{"norm_eps": 1e-05, "init_std_qkv": 0.0671, "init_std_o": 0.0}
Each number is 500 + 50 x the weight over its row's rms, rounded and kept within 0 to 999. Layers, rows and columns count from 0. Numbers have three digits each. The size before them is the row's rms in percent of the matrix's.

# up: layer 2 MLP up, 192x96, rms 0.244, rows 96-141, columns 0-95
# down: layer 2 MLP down (transposed), 192x96, rms 0.226, rows 96-141, columns 0-95
# gate: layer 2 MLP gate, 192x96, rms 0.253, rows 97-142, columns 0-95
up96 101:484590437414496461503515518419498531438457455464592521410448490559458516504440464480524459573341489516509469546482513550530549464495524453509484504570477570492486562506462511499432567512468485524534499433488496430428534364421490552438559545434500538572594475461529518507606486464535511423
down96 098:415489446473479514387458499505452394415446532519406491425546497549467437525453495530527512522487503565536550449521579533527494545499568545519565467427463588458411554575540493438462499483524485510534526503455517492372480472574433501523477464598461497511523556534541582521610437460550573473
gate97 101:447533528542478478570510405510548500478530591510492554513530526575480538488470518498407531455503458590447442506508550436475491430520494582591484451582445539483490534586543543552431421537567468490527543474565474496403477503482502476543483466458561360485525456463539582495568503385520582429
up97 103:477501502527512424501512409487535494496578542462482435571549543435505528497494451504430453440486477480534400397466497450568467517508422412490429579547413463401525522564520546525408436602513499546454528452581488528461535456439497486493476451451521423463418441503558586531482540427481568478
down97 099:394505489549508469576552495468476511608498465506559510433513549539405544533447495437448531476512519483491520678482482491400485579554458523535466525456449436395491578536524426540443504450455519454435505452524500382507462424542490513514511475526571452477473538562531569557523507456544518441
gate98 107:555502463516594619476507418563494471456487468453477465522534510539490527525492449465504433496572453485540399454548492490408626521550401491566478454555468550443519484573452431525465515574501559438564518426444445538431471481458532544505529550358453503528514486541529518555480590515560518522
up98 105:542566515558595574449476634449570491485541455465480397508550499551499494530554527417497559397519490508560448571560563470501514492499458489565397526442498451473563489490504405462589462555572526418521503463450549556574448520525493427393552483506496437513525543467474499478525548479450510555
down98 102:483482476528537578555495552453500485491490502475535436441483464491535553480520511496511475557508479467564484378450477463575505542595355506576505496569546524440500544466434475394525507486460514515487526491508456564483468483510661523423550594543423458441414525546513481523423596482452575508
gate99 106:628465494479475395468530527547483513484464470468461549463480457484631479499526559496435531505475506532436412523537577467543507495518537492560490507449556410506577505427485597497564490524442510579427453431427447461438553531479508484612527547533518532534467543541390565511534556497444587545
up99 106:559486485495448499529443491578530498454467537495485491509449415525599503478516515519554470450482401439583438417477627447537497479515485439484502479590469493532520543509539465547570457506450601564461387472449421601509595519524506541569485563541511500611502529481471585564541498472463443540
down99 099:441518420574598451460438546467568524493496499417552492553467522399502480435467476523540535610490483462469493489556532425510583540453478451469564550490558372478508542538446489436609465503519518576515541510569472460476428488573492545514426500533531469419445458508463413406485541472559495458
gate100 108:469421493524504537503603415524493535444541492522536489539475543464508520497451523484422421508480533412517566495565518499514483500518463438575498530571428571444513503570520586443558486569529485481551579496458492475528485517509387488447568559483466457486526421300520440444514536408470481447
up100 112:503498522560398536443551472515522460537557405569505473506490518503497382379510462539479519485531519377584498449512566398507446520507499542501450525465569548490577522498399482533524491581472493402533614522555486493570447452530478545460560485498452534479519494473532459392566495447436530461
down100 104:477559487578468503428481458590510497477542533535534470415443598471516510544460489614457486420571496475502562460540456469468499583594470532524472538587539466575529531536504516445563507456493603548460486534536492533505466480430558511552551563448493490497513526488507538467523506616654474387
gate101 102:420514497487540496527480468454530528477485453464472490519503539469474540612558533573524528383539473474435470493467554510505384506416491475514549557525484525468488553497558518611521422383578566516516523540450530468485587386509498506522460422480518477528548475462444595443500583573484441387
up101 103:422496527472463493431443506436518471597490393546459485516516554445396483518488458498510487499474423560526451515507578431517464491401425446478505511587535479505520551476440498533474475455556427486478588560547533539524523493518504492457491398448520450553599384441435509445458516544514544362
down101 101:443420441461493540556511510448492548537544524538509439358553550566579456452498523572529415451551477502479526504483514490501463484569594434546498536526498511467538573555466602535552494540486487457441516457357496441446492514459509488443572532521439452481577480452502431487578598489582515444
gate102 106:556415588504400492510401575506480439446558502459473467530474444427497461504590521553542561457491470625463503492487551443462508499540492501573464539466471433559497497390523407461356492453488540491414539470454472515549496477436510432525528500484437504488422470489451413541502442471457443518
up102 103:556512600490449457495510574528548456452467513497519433477514488598606486502477542583477486490523512493561527498542528472450431514404489508455593524443448558568496474449521440521471601436463463546469422427477469481469544610405488515523482524529483563541429450412583575546433488393485494495
down102 103:443429477502534483527418436452543453483504446507423485518468476511543553401440489597545475434496618582491494534500566540465533543417533461434617526452551482415480491560466511501603444466444394545571525495519464469560491545494496451499483535435499451496510491562603502603474475440470528516
gate103 097:485491532536392527476557527520588469484458456471409393524509470404500419591473414515530505612493459591538546485611548457487416499580480509531514449500499548541476457496438546496473542546463488385550534514536455378419491567558484500455434528522477517501474536554513498566510485502457553504
up103 093:547496557525539508519534468496491488377439510551520523400503478495500502563562427611499492565487499433545479507524427498526472472430444545526492501421553490403468553545463694529545550596443509524535482447516551505458494523455491470548544560492538415535506504473545575518600524484470468583
down103 102:530546461507497591448433571565531448508430543532438485534503490375477435601501443495546434618551491444526552372470454465512471526420470494581470504545446485450494503441507494512487544481463494512513467476418582443436461540502548543484477453535489486510396465474586480425548475558536474595
gate104 099:466572414487543511483513394467421520453492563412480597473528465480541489534471489500432536455512492564665523439562523505450535493495414489527479491488460546539452465421466543452486522489494401548594441410413457497424493565540544522565493518520514484479459540448437598445458507512468506563
up104 095:507524488560551499474528548484540523564548519522542498443461462569532533487486511487557458498472545508424544507452557452575503544467595457465489477556480544393496438544560513449389519450538551542379465534508549568542512515452608667480587479539472577509576538506566509501494532516508398476
down104 095:474448547432548450440548489453483478563519491437519384526379423441551478534588530438514502421488585513430468511545515415533508524482463442376514494512467489551539543480458482499467387484442480525555482581560519558464518559417540511629490485513465485621491514521458492457499464518462520502
gate105 096:588512487503497473581463439555465522490425582492523473507520614581406520525536544557445492615501568536465498487499509556500553535530551448457567520558400498431451437488470487486515490520410437466577456485468400476551478532455474453486515568501598497515484417438425478491523507613528421495
up105 094:347436486470500482412548507469529517473506482484473384470474552497478541400465570525405487443570499473391492439404535552424498544486559483487567506454456475471453529586460472497476485524515411519539505426450523479472490527512472459494537558476586482532503513501435535380597532420495513443
down105 093:556529543447458478574517489525470456470435502507578506573441587516495635561533608514516498510529593529532470512472488524472495463691529436521559453479543498464445522523555507526535533546469563493574521563456545525485452436533413527518487507505398495482439394497452416524535509501514518440
gate106 103:463510498448441483574559406467501487404504501483459445518431460554566471493496546531518375603438486547536465478507532596415520562575507575532509459488492405433407525613492493537509488476530441455609444499457489434502511528468514433463531466520526468467504556556515477603407469483552497502
up106 107:470582534476463416582518507575482348493410417520498438480393430416530495544538534478580431489468510464587496543505477539451509442474472547514496477497542460430497433573526511488565450520533477536483379553401437494512556464465509492542452542520497420512472513485524516550435426443548464462
down106 102:514488616500431600433470541513443529488514515492506434495529403427478412445455433491534517546508593571498511494515477481541503493553491587471518533489503400489460514543475462573473512516492517601490529381561538530449443561561485532542599437509546525564516533471480475522395464461593595452
gate107 100:447362506512510524615472494410440449498542503522592573489523446547495475448437500515509445550486461478471565466479595474472566480511556439556601386544454548489522449507469538484538449449497437510497475390481447472497563535459453520557523444402442536497509475557434533536551457472429429494
up107 103:513491517537442453460468567501492454461529522447505480477502575444500487594456508559493575521467469499543474447507469483536464510443556486419525490567586534566399410528583515531470568539594467584496561501480447444614537501598426384438504574530461412481552473496461532488505460455527592456
down107 104:551459535448536513498523542466601447478486579346484519576488568425525515422473528490517396509510504509517535489442508522457586503435501462531514462534534509541475475527496547521531490424440430542441484435482409526581573519427609492489514452442509497451472432557434590489533425383510525492
gate108 106:565480473480491550504535460458533406546553427471504529548564383404493504481596519467610447551503443570512466429421497641536445425561506540564462506442522499515482482520397490514559494479460590475425485476506531433534507515526460486508517481549465474530486449451397487556402487457514553488
up108 114:543558450468521510511566558503462416448427573544483463504484519550541500523493548471424521540446521392492535564492494393513615507505453450529432507519481588446442446537460446508453462464575508552616482513440410451542593474540440475559444499488515534477434538432521528548601430501542551457
down108 109:563537465450507516474445481496554470437601514498475534512574561451475599527621430610494593453480557466484498486526454469566399449548475569602468527474448529507528481541467500531535482422440572380502458526571442446581498460463489466510458464481517546437480513550515432562499488472528487417
gate109 098:606539516489476545558495439471476529490518536552459391506505539521531489483524447472536544406589405465514417555404625569540497525555494545484587454519637476436534540440495491475527544520592501432513576514481496566529469514559491601453461523526500524506491461431505469456510589488512537439
up109 094:396462420520502499498394484509555463548549457468467503436533577440444446494436431547535443563501498560513474483610438482461544534469477525490545435457502453589461520516434520579440551545507476491550505534599416440433486516464566531568549490434560479503486526631520437584514469534462449528
down109 099:508486419445443471565511448468504412443531465482404482421456540439527469560348475469495504514381528555520440506531491491551479424521356404467523490437427439477527409473475543553494516492476467462490535462516498572558532519422452457526572512478602520546494570511514514482518471498470460448
gate110 106:453454448473546439494598516491526448468469470601539483398468517514447499474551469531521526549544519499457470498542528395533547493532574543548457487509513461568484437531513485488466494419485513557528616569524564385464455415359562577563484415431517496510539526465506410460492536521537532424
up110 109:553476533514606427500430523474538490422448452563488550506624480467471469518432444497522398474495493523515524474533414513481467591470466602389589462442521479467432497457500456431503500452574400469526541557400505588485484496542519524505496538480428614519497518516488436488481440489479493582
down110 101:465491483515467499500525549570548452476567473382539507501527445463485561507535509528520374479445484538484527469620549591491489429387494486554432505512489404474427447515539519516499513510610494434438576562486586500474443601507538585511485516578473558487461438451477586461499449455470540535
gate111 103:534482467599442500495436453495492457503494488515452463554552415518444472491494514513427580465487498547383457442441492459535442522572435441549457515518556369528496584474435531553468541560502561450540454495524503438565617483437530427543509467520580620549474465577432560512544488485506529515
up111 095:490573504509564469432458511490490565445402457473435545531484593599547562491499452491495506457469538484539421465482533549509451464494512546449536462522476568505445404598580511459487489566466496598461530477512429470448460473576554381526473453506441558386426531496537465468513389472531449461
down111 104:497501515542415493475611596598515541455476497526525476504430605550462497516501501420498517475483577506576488480467546503559602514435597501535576455449450546464527455560596523494498422482565451525490460562537569567532452506587493434500522522494472486472454440489558602438403434492476458490
gate112 093:512478564567432399514519577536522503461500468573424553518437456534491505531480464458428598492468465556510533469481400628459534458543501566420549488490514504485450519422481529510544468503470552521445492443501482499520537555544576522469587505539462511523446546547542431538604614540422381501
up112 096:478592424442576462490556440434573451597453548485500463475551497478508555507446541507607517544516525428454463549525500489475586588410583569449539548452543561512523490524523502544486476524550373488484476531450483470527506539522558439488432589504542418569629490502534570508511490479528550522
down112 099:460399506528539434447541554502512586412577470438458469503476482447474528433515534518526470532461459519497525493418426532556461470509488536457413504458509511465520451518496531474439610461493578566388438514586535493502533480395509339539538503443461457529512552512567491415515527516400519466
gate113 097:469517477421521435582478429481573469481564613480511488471460529469512538425443401474506497496489490579491567384483436488551529506514507468583527518461481545537414517494448474556468447516561511539495399457462516512517511521538472563552511445590505503418478581348430495566491422510466460566
up113 095:551499524500512480467472471487486555542576515469540494489409547458450539610613518400485518436440565468442541488503592461485607610465479478462538495495490457531518509444564412412483532427473550480509577531460601501506468465527592512479516470527392439533498509481460486458571469441479499607
down113 096:492431468430536517530495566616505435554496456575356526485439518532516525567463420525451584356556481482534500466450444478529433483611423533460487438484561448516470433475488529484487484463524430451581455534537482570517490559513485481539485494637505494537495534455504535474534570499510519545
gate114 103:533496525473459524540522449463489537514519563435436466575508458438469612500466492492483492481509496617493463336544532456481496489388462528568418473491562432521448506527433505606494473584500442516544509364462511491472428509508473517537517549397505392509506467494521501501469424488561459448
up114 096:502571526498483523554466434498479503498499469600533440444577454572472429339451423520468483498398491467557534530458466555476518512483527461502509530430500449509520587339577534449446488471570451484459438415562476548521487482441533449539535539476566516493467493561454490457442552514458581496
down114 097:526482395496530417472492490585518479519504483487462567421411459529530481456490352492474516556514450607511424432489548446502452508515540533566541576454547468491488493473591529493645466523524495513519579469493510502498422530512532520585541500562485441480442382554553485467447550577559487486
gate115 095:624612565558584558472446557579511488522453479502412550495451475489520488425577500544556558399453476453453515481501515507418512438486484468550535496454505552520470563456428469481590450479623486530538517452492428454465539522513488467533472519522547405502596501521415540472452493481494448406
up115 093:443455537499399427490520422502498445522612463487447493523453636549507481474416431473423464522481508558553475471551500500581437564559522529426466477475476437563465522528480515517472496505503534503495607514550595498493458501463543527391468441522385498468376539446529508456560528466500432530
down115 096:476440523477522547536616479480575455405491615580507450535522566537566484583389458501504609493447480535547495486452513478569512457526456547436504492379497432582537465495483556454487498493403493495487499542501394476471538562432447545504508542576494535531573547494518523423545463541457546511
gate116 101:517522519484482491502513518435536518484453558556420510455562505559476469550484457476525463430492521486496551597433401526567456471556443520423483497575515371532524546545489490380475556563520469434509497500504521538617506451393535491530503440564543481374492438549493528473526610472544591513
up116 098:547508498467421497509520449482530486494536553490433476477567430503465486484492420406445461423402516477508550565537422445480527475500579591503526533476615523446503493518513566525543527571470469536556567534499557533545432469446551512375454475532510519450348489503542543456489565475602512583
down116 100:573562483428543556506413460504549483535595480532576486477508558483516430412515497432490501518466479463527539452455397527499578526540463541471564510492436537413464498446491515605558484366535431496500424609588509530600507439501533456512476441567519503495465476512494422545501447429568504512
gate117 095:497590538499528429440415591461540556549561497472480502470479537545499472500502522466501500371482530515599500441535428468489561552440473514511523499449610488451468590490546540468494451480519482576473543482535539472443576565526538479386499474551695544488495436561466564462510497497502472497
up117 098:563523497474472507500617500549604530495524397435530467430514420447578541513529458573499545587481586555524537446576533484523462499546566496533523531479431485517507426615439515569493562470544537544552535534409461454487447529471502460447571499606470485456470480561494538409512463462457583488
down117 098:495560447503582494415572460541516485465489550433519605513520499493511388472392484536440528432415448551494544539560565522462447587480579598496446557600450518530410508483469491604466459472495541430476528433463512524516514498504521571549445429515522504516454549583496567461475525509442480561
gate118 098:447530539486514471477450488405481484469554585521419492521560548434462526495526461561575462426540509479435492400479440418479542502483456500473388553553465522470495494498585577553465498421407512502452536517432487499572541469442607469469528429601460498492640502447511484501422491505545546536
up118 100:520506474637476475439556463494586529475530469432534452538528413492462474577467486519555596543448432509393459433489498523509480558558421457520458579552517477502429530571419582455537454555586530483517509464462488489549443464544449375537456458475486561533439533510507455506545484444427457557
down118 101:499484441493469478497435465535510470516554560545502488499544562501420431544458529510538497539528463580417518558473478532545592503534475492605491440347553534553444385496546493521455407469524405515538472435455467532436426407515536451433515494539453461523564446519470565466558509579437453454
gate119 106:442452537543565448504497521608544521477569514472449521464504446456566499531531450500547521534558510548441437459568537545527495512637496489521503421470471470525554430422456561568480500446557565589575511497476511459515577547468521464453504449576450542469475532449486363545437460547429426587
up119 105:445430516504505446476485507483488441456499477553493547415449516552533418463530472489481538576560491592508433475453505415475550462579512512506478459460467610496528542473495492543435458460480615530557495519466511482390528493474503488591359508491552588425468581590384464542529451511438501517
down119 103:430575470512593572495422429601431538454516547491501463532473474636514527405509529607428514434509454493547557585545467444477526482536461522515560472514582453493513476506481365563570504511569477543559518500529490473540469519507486556479522384472502553439456523496564549484496492481555430462
gate120 098:515514422603574467511560485477530502434552536499471542434543498521539587461530484471517540536572411476515422456413492473501555473500516441504454451457527461459636498561501597654429473539533513544553622510525525501480574540516557527507468538592467483493553438497494506500478592507483448458
up120 095:490495486443491581563480475495495507549505556489448430488455632509492442515483517463441514556401550547432529494475539475501439577426440580455527593518488491492462553522598483395434526474416492505444484466492537468425441372471500404562508513525522484458557641540506544456485526531485492480
down120 100:466535548465515525480479473516577494651437476488545463500475489487450441574453448479434555484459517539579354590471516436512473552560437598511466508567492472468451459429482501474533542403466427450419489483513488476515473467512504506507548591515493537506603461504559584388474467559504539472
gate121 100:424413462387520493535575527559531493501511562490457547485419511572544524472533574586433515495547626467432566460508562491538535564467571607487458435604531460407503506526488484515460515510501441397498486465506449492506479480441598554466477483445516474581494451506504418476475420520520457465
up121 091:401549457521467551505485550554549460528451516513440512490466434536433532406582515528504560491499551432478498536478574473450467481478534482533471448502626587477553561401467563460553414444547464478419524472464557494504509529459482519468605431529558521474474394458488473436491569380508572484
down121 095:530503473518494623596495599466490498460531578503500524488529550575587421539522397531537524547471473556442484477511622421458496629529449554571491526384487571496453530564446540461461406495542532523529484537531520456504452524533504469485446476520547421515438538506596477543463520460480501547
gate122 094:539563462530468509498509577483547506506548509462627447497489519442549529431477557436502558490380541470460523536517433559504478550432515550598463494506474495458451528511483539544469484455475306481659517542479498455528476526488549453465427488496457496395510450562550469455507502519577474494
up122 097:527525459483499397586410448456543485525609476527545426501454551590599505526490527524584507526501535476519511525527467568454497514470444503592414584532504474459436522512513440495425511507375448439529571488603538488555558502461571454502458463504485500493424436494546436471487433567518588521
down122 098:524499490426562536532463585566470509480470419375474513513516565537455429419529549544425520529505577477393572435507480405501512542473537468497497481535494515524528507499470454394462428493505429563425403542388494528497455511480490571463589478407511565486493519579480511509571523430499447463
gate123 111:419530541525542523518551559470432421490458432571477604460530493510480498471526459463464463394581488528447437535387508440536514524459561481585503483500558572482537528495482506469555529489579468510463583475465533510535604467447418436618507467479432581572444458423533478467424533516483548533
up123 108:442510535582487540431572578548398470512486432520484528554475561536479554456563462426377545447487537416491481499480489457497556496524518541520572485536556545519512450559596466424615538368586478422527499537561498507486547494428439494558431486471455488528485521435491462517520523514471600502
down123 105:516507498522546599556564579606541508420609496559535595507519482401540460485557504520547542452502488465466496412541569510472434560449596438471492527498567501616511515476496482564501556459517487530439530443447494558403472503532466479498580525556481416528468429473569399465477503455462484475
gate124 086:509497477419480469617490470493484581513423431541451492495431561459499483529533478473518517506369486517485415417578366507458420514491432456407557509536557506440545491519466533446458484481526434470555477491420485496493514483466475584497524539533443543484570455573552446458390486441569439532
up124 090:467552540528558460492507539529421563535411540513551459479466485447472358551514476554444460533522468519476525396597443543475477455509462528512518511460440465500469464481478487477406498434544447438520488453481450386468498453588482540383584567493469421563533520560503502538408497480489485616
down124 095:462489530536477522476526507530446500519467541427435501641601466466505492543486551550525493438626511454467590534540479477468517396497555554511542521576536568527528523516458490483599407566512540560534554522567531499539562531588434435479497413485542486580501479417517546461557472594507511567
gate125 104:506455474416413543464482462542601535581495562487596485426604497502545507515473548465538459462500394515473525560584576508531482511507447427509545515550538471493489520563494478484428450502397475531555544416608470567487491503468520466429584549522509559430444438513530537541541464558410530564
up125 102:535478547540476563477458514588456523578559504468465464468529526485474495483521489496521481497546477564515523575503604417510475472517416530461535478450584507462476404516475443516544569565551413428476564540623578466477440470515534474541498462489435456607579516379498447417522436590545462498
down125 101:511520403440509485539511492378451502515486467513487412387538484462535450498470485482453527452516510544391492485518415496529499380441590473500464413583526499406549508431423455520529528560522523572415501503499541496511560474486570564441541566447548537463480537591448436569499457455536447489
gate126 102:538490492515476451478544538534436448520540414470532568423551501484508526608404505471415554514649422571438497555529525449495525427567495529429504463462523536495532524543484537524435508477459487496421513474486593503571497446497462532559610531474523418432500451381551481504416463514457450508
up126 095:556492461426450487472494583521576488496529481545453473607450506396525483433454516532450535577537492413464434469562574510513507558483573523480434538470444495511503532460418537482513516433515489423474493461531535373538469476497632569477439489525480447398496557460533421482556465422412491468
down126 096:478533478479441474522413441458567476497422486497510453556520451534568426526572446547435543558422538431594587498483473480588550488470429480498586535502469569482429516384488413507505483497469453588434477470491478500551516484620550511507481537475526394462490543435498539418479469556453573484
gate127 103:555531469530503497489606474476511500526529432529460486488467522548506491495554408501448481545571415483522581554371451534493484509414406498535509538481539462510541525476457585548487591481588449467643549391431551436550466457520429456487459511457511529448439556531474453468446556498464441559
up127 110:478506609474536522468532395463409444501482424479420469527525471459518533506461397468533511444508484547535494579433480498471466546517454434456490442462455489574527504492533435512394522535429555469475460469497571542501480495551384515544558567541452407524414489495423525468434546551624515570
down127 098:517520491416539621513519534484587393605454553494521458509470526419443538426459422540508567520466474437484571655461471433514493468570492471527475539461494407483499489496465523551505537506496468627543514491507426533548465480478494526505463491449490468428537554495440492544444558479560517618
gate128 109:432532504423544435491561459418515492508470559539458491446519503410528581446438434527568506483527423443513508543541579486530583505555593445566538486446528569341431442490455471470451573486456537485516547445468497524445575542579550534517460550508504554569529478448509521581571522471554498487
up128 114:459523504556505516474514507384438539429463527499404457446475531439438562416503418568465530555531402444603458515500553530551568497576401472476566504492432543428394451453434496535497519455473522547463483521432458489429520538576503532492507475604506571550543529433524544481471464516555531536
down128 108:444538466462472471513490461471529531469502506498463576531551466446428488439552530470559456478503546486625568551593426425531495491644591410495513553495540518420456607557425486495443489477407543535480541467471508592483440582586497451458496511503482520517421492535525426553432491484481479530
gate129 099:445502444461410438513512496543510503501492443457488497587537510458589518442520529472490476403443483524415578492410456482460423532534467525558465484502544602564492444448444511515510515437460519488452523527514480428501380510384548507537521532608442550528513513549439484452504625482546554605
up129 100:599555587424468520475506546505460489445557464514436509518523556513433468597491474498564427578482438529520567485529475492487570467493433491409466548482473508423542595561542511488566554490500445467522432507544501485511477511588464494452522434514554487487471463545468493581382385496613398462
down129 104:562371482506527494581477494475514488469522510481517500512561523486466477408454586408518469476456453548495533438521496512441533479471477504564584468565581461516558568487540501499492540590351469458461441548527459469568502515506526424521555444436463482471629472533561620515465524488584565526
gate130 102:475519492440597466523545515435561555499478352386423561484518522504518588523463575499455551441514427420558504529477538538631520447506504472462522462510456533466508522539409629463500475447526431523474531496486469418597509532501564485415531498426561548465460499539505537449480482487494495461
up130 103:511438495449503439557479488447473530476457489525553509452525502462499494528600499505481587564477472582490454549473413531485446542439514569547464574524519445417472525505489418479466516484501489443488547650581477499598468544593509591589534551507470452497394563530519460491593529428489597512
down130 101:536450489525538558467542511462451536462547485494497438466580398471539434538511455521480569482440492547524526478427499494559540471400502508569481446487441521446427464510509517425423472454544540557626603586419439501560503500515556541476464457427587532486468612508550424565552483538498422468
gate131 103:512406441541512515493473378538435493388562447471540528507511559487426550523414477471446480416525493529544460566419532462484484553443532528418484591472489418619491503510470561479560493513552523516464533482452395416509508450444525571429477580523480562482457490525438559457433528523541555490
up131 103:601489497422468511465582592552499554542461482456541424418451515463624522506532535482444552568503472453510471538457572519528484515505512468485499528470566485475599509527467516609561485492521454453409478455492585476588554447593538481556433480475540544471356511500544445496437468562509466467
down131 101:458493417487405496571484548488530525417486552488437512507497470360564534483427524543595566592491455541456401521481538451570465487468574507553438493503552569544498495483548510503470531456543525457514554487505556409441523493520495438385462414518565473583587453431515481453536527562510486455
gate132 095:469520593502516420571572474467482511458545621553487500494516446455470529477426474479454496580459457466535466530409451399518502529537467537513549493530532570463520343498570392521450493499523433547481456530437424602477558490554531545439424514493494469545573502507540448545436434566491510498
up132 097:456532573516598419527477566492529483511554578554530446440600454520443492571408484547476457533461548422507490470405494462559489522529543512486455477525469518491445451472512413541501524567488441380472536529547417609398487549470607543509461560507488475482448497517504490432431532560425456504
down132 099:501602514578502360492499537406550515439508490485529458485496446511525535452512515404545491560513391498451570494459434450586536566548454453470531623538470507521486519476527462492502532489523404468498521565598544545569462561445507422487424451471551552488475466498564512434538521463456571422
gate133 101:464540558538536521465573517555524462562552478500465492496602520551534452482543482494507488456399471434529494461516465430515417492505635517476532480543507546490527466435550513368475513467495492595504560390525546490471501609470543498524485473551541566443604477522516536388431506509561383507
up133 098:530478493452554468515507524423651476521531486407540510510577496542401527453546520473380492459492496444526489515522465462516496515483510443459392512496509574497528454451445510474563448554508414506538500540568517465435455551480553421461481482468428487513527533464629592404465534489594407500
down133 101:545537438490516487408532445466521480443529450480494526529486505506496415563474483546546539507470438501482392495496468418489475527489484449526493524472501528486601501500368457512471521504506484439374575432442686441445464506557436528528535519432452520485489472487491508533415487474588565391
gate134 100:415514486481509512399472492506440435537557488513443564463435502439485490365381525479486588495507508398452502561472499501413552443576532568530549463464486542561500562477498375534480508508523563458572491443597562449483502404511471553430526493483472548459495532506489457568498534540531510586
up134 103:468547464476545477485507569567431496500457534531521486495515598397540602380365472455526511501540493491417524534538446521534508480568452519517575431482533622449534484427573416495517568497541480451566526430568548530584518471498508470514502572469499429493490558507428414540543541549520496501
down134 099:497478438435448443552464451506521400544457480415534423471440463478449379481479465508584562499468528569537585546566490526449584512571533471474499579412420402527431581533523548454468525546498487522479496431517496520463516481401531447525401396505439560583466486523501510464509490484504480515
gate135 099:598462567520517473493537522535440582562486462495513541525504462462491462525442329483413478531508536594454573458547581459513489543525464493456519452501461436552573455424463475552417543496559596515367486535448547484451507501486550572536606454505510490460526496522461461455502426496534460450
up135 097:496410575500558498528549427502531589492558640432455542573454551475540535500432407542574479520496435498523478482550563506464413513531480458532607560535468418464529428502482445494475467484551554554522490512388478467576453435517586573503536481547514456536547517466459441493493470457431452446
down135 098:467457552547488445504631490471507479607434458447440514502485504506509520451509478428555538543565497510471597465481550507517438492530535532533397595535660505483522500516501550513610461567554493597484466481602484526533482532574558495537497471560469401515528524479538485480504564389490534529
gate136 100:523447575551543502503585486416461487543532473500443489509478520608434511508528566524459467493441493429461544480492558548560515512533561575474578515428432461537586463469509414513501450607459511460507514346500546480523529491448502504396631521514493510459539423462439492556417524549483467547
up136 107:491433518569519471500509551459464566487439566540539548465494512618391598559451596561532488544570576527436458540472475511480494501512493484486398482525476432571616427570571488521472533591538447499498498542472497451467428436431522508472476551450544491538547476563505528485477489543481370460
down136 105:503432495554520605505461447513505478498492494492536523510558504450535597580530485517418533456520624524427502438602546489551420573501467549511561546485490446534527390566499521437482601562532545549454558420520482535551495472496478579521519457522544532463584429579511437462522599435523458508
gate137 095:576549520488528458478554482416427564523541519569535482461514565491521614525420581504523544521515559501527514508441463489501570539453529545587447475574494612562468581533467493509506506388458510493539425538497451400567576558567536482381526498510463477561539509488550555499578555492495587490
up137 096:474541469431523475513488499380564463383615431566482473440456499454570517498487582453507476489545483535498560546397542465491535401520534520521487573556562577596494530529550435544468446500566494433522519471503446515602542495605558564466465486453520493511481532531494498388551510484509568510
down137 095:506572464518538477592503580540417628567542408517424497569422544509613495492530570464501557491469460475498489529483507356480541457440483472515479515521479524556464586516531492472510480548536497589524497468578482469561462411509538498489608506392438456431419493561468491479520529514532513532
gate138 088:440509576474521467586463557507597484522511504518341504510529518527442401545464523442533428491466551514505476588487539499461579501560531536527604611499452566583514489460499510529407548416447499530469530461502487541566523518456483508514433576568503556478506427492588559501485465519554412537
up138 080:491462496515491546509415482540612344422515437530509443481472480553507452477503466559500486445496541497525467540508421577531592538556480397538556512485518524588506477368570520378490491508494533472429499583463490556586513435439425520461454515571445481485485518514564509526428475503521464516
down138 094:441508548516513485530546469495553459476525421538506474551556458545520467482477517374507497538580647498441553521501509603598545499526534547548557598463423488545485533562568580495397527504460521449561480500588512500474464492411531481514524453503515527504493426434566478594423473500564513423
gate139 094:536474472487606449477462526607468490583488373415496431535485533443567461503561548416498448459505540464521535494547443520502513537451579558468500409576439498426497512599590449564498535493519493492541522515502472521480519460497432514485522412539461461439536473587474620481471494482504455615
up139 099:430536499488571493469470474560487543467527459525475485393484476453500499497497544448547511415496507540524471459508480602611469579437517552498507445584502452455640525559501434572426571611490457578504554580474414625502525472519397524468533483557491497500443448523542552505527479486491520536
down139 097:540527486440557468528533542576534521508531448448506560519555492489476445529513457564492577546522485463528635444583535481446451433607455471494478465469451478508468411491561476477478493477461386556449493550509479491458516388610499537510486531530497423511608475396443421480491531511397462450
gate140 091:519510511434519542523514521585510425538480445595473526421500505578530497477415560540479530488483465541568538507491483498489493492573443465581431541364489377475438476403430596528490592567506499480505518545489509469534554493457526388548548511464485521459566481521473508450455473570407599469
up140 090:602451524462483530508474614606441448420527433453481571486502485529534428506499531519472593417546520557501638562506501567516467508551555457569507431558552522490585468505427575503474583589502420495556480486538514496554463492405505439471502446497489494469482489472510544428435511528496542578
down140 095:523470515435562552492472547552419452501406519475497531500588520563586523444514562497466556495478505413587614568537467479442534512626495480562423467451472493502519527477512620416485561454423477441483464472424513522482455446512493419545548518491475499498551586601490487522464479452517571558
gate141 086:536493485590503463550507534556456551460461457522425520456502437525519491414411514589384436487441562485521537504547526430547496467534562611478505456474491439525505516403451405469417494574446572502479558568554522520575472486541496511574476445584486482522404504548447556498457391514483477512
up141 086:616379478478381483411516452445396507526501462568485566445477477566460560468447527554448495478523550534492452417473509509563561586483443444523521545539510461554450497507517463560492526596514518480532438419472473605466501546525493532431477580534474404508489455433479551552479454515557474459
down141 094:423508451473482460453452555439519570565491490469440496440598597514532521554535417530433418487494481592496545437489500476477373523591612494490491470486579505505544532467513475505512486545549576461422543439489545440557540567505548499508512526523442495441427645516494545514577528465564507496
gate142 101:550512437551564502530416518596491341468479558483401475522497505599463529502453445444486514579601427472509530519469543488566470476493489478545537583524597480557518446471534528505557532514553547495548463468587480520464534609525465433531527504515468489463547401505501561480454481456441584429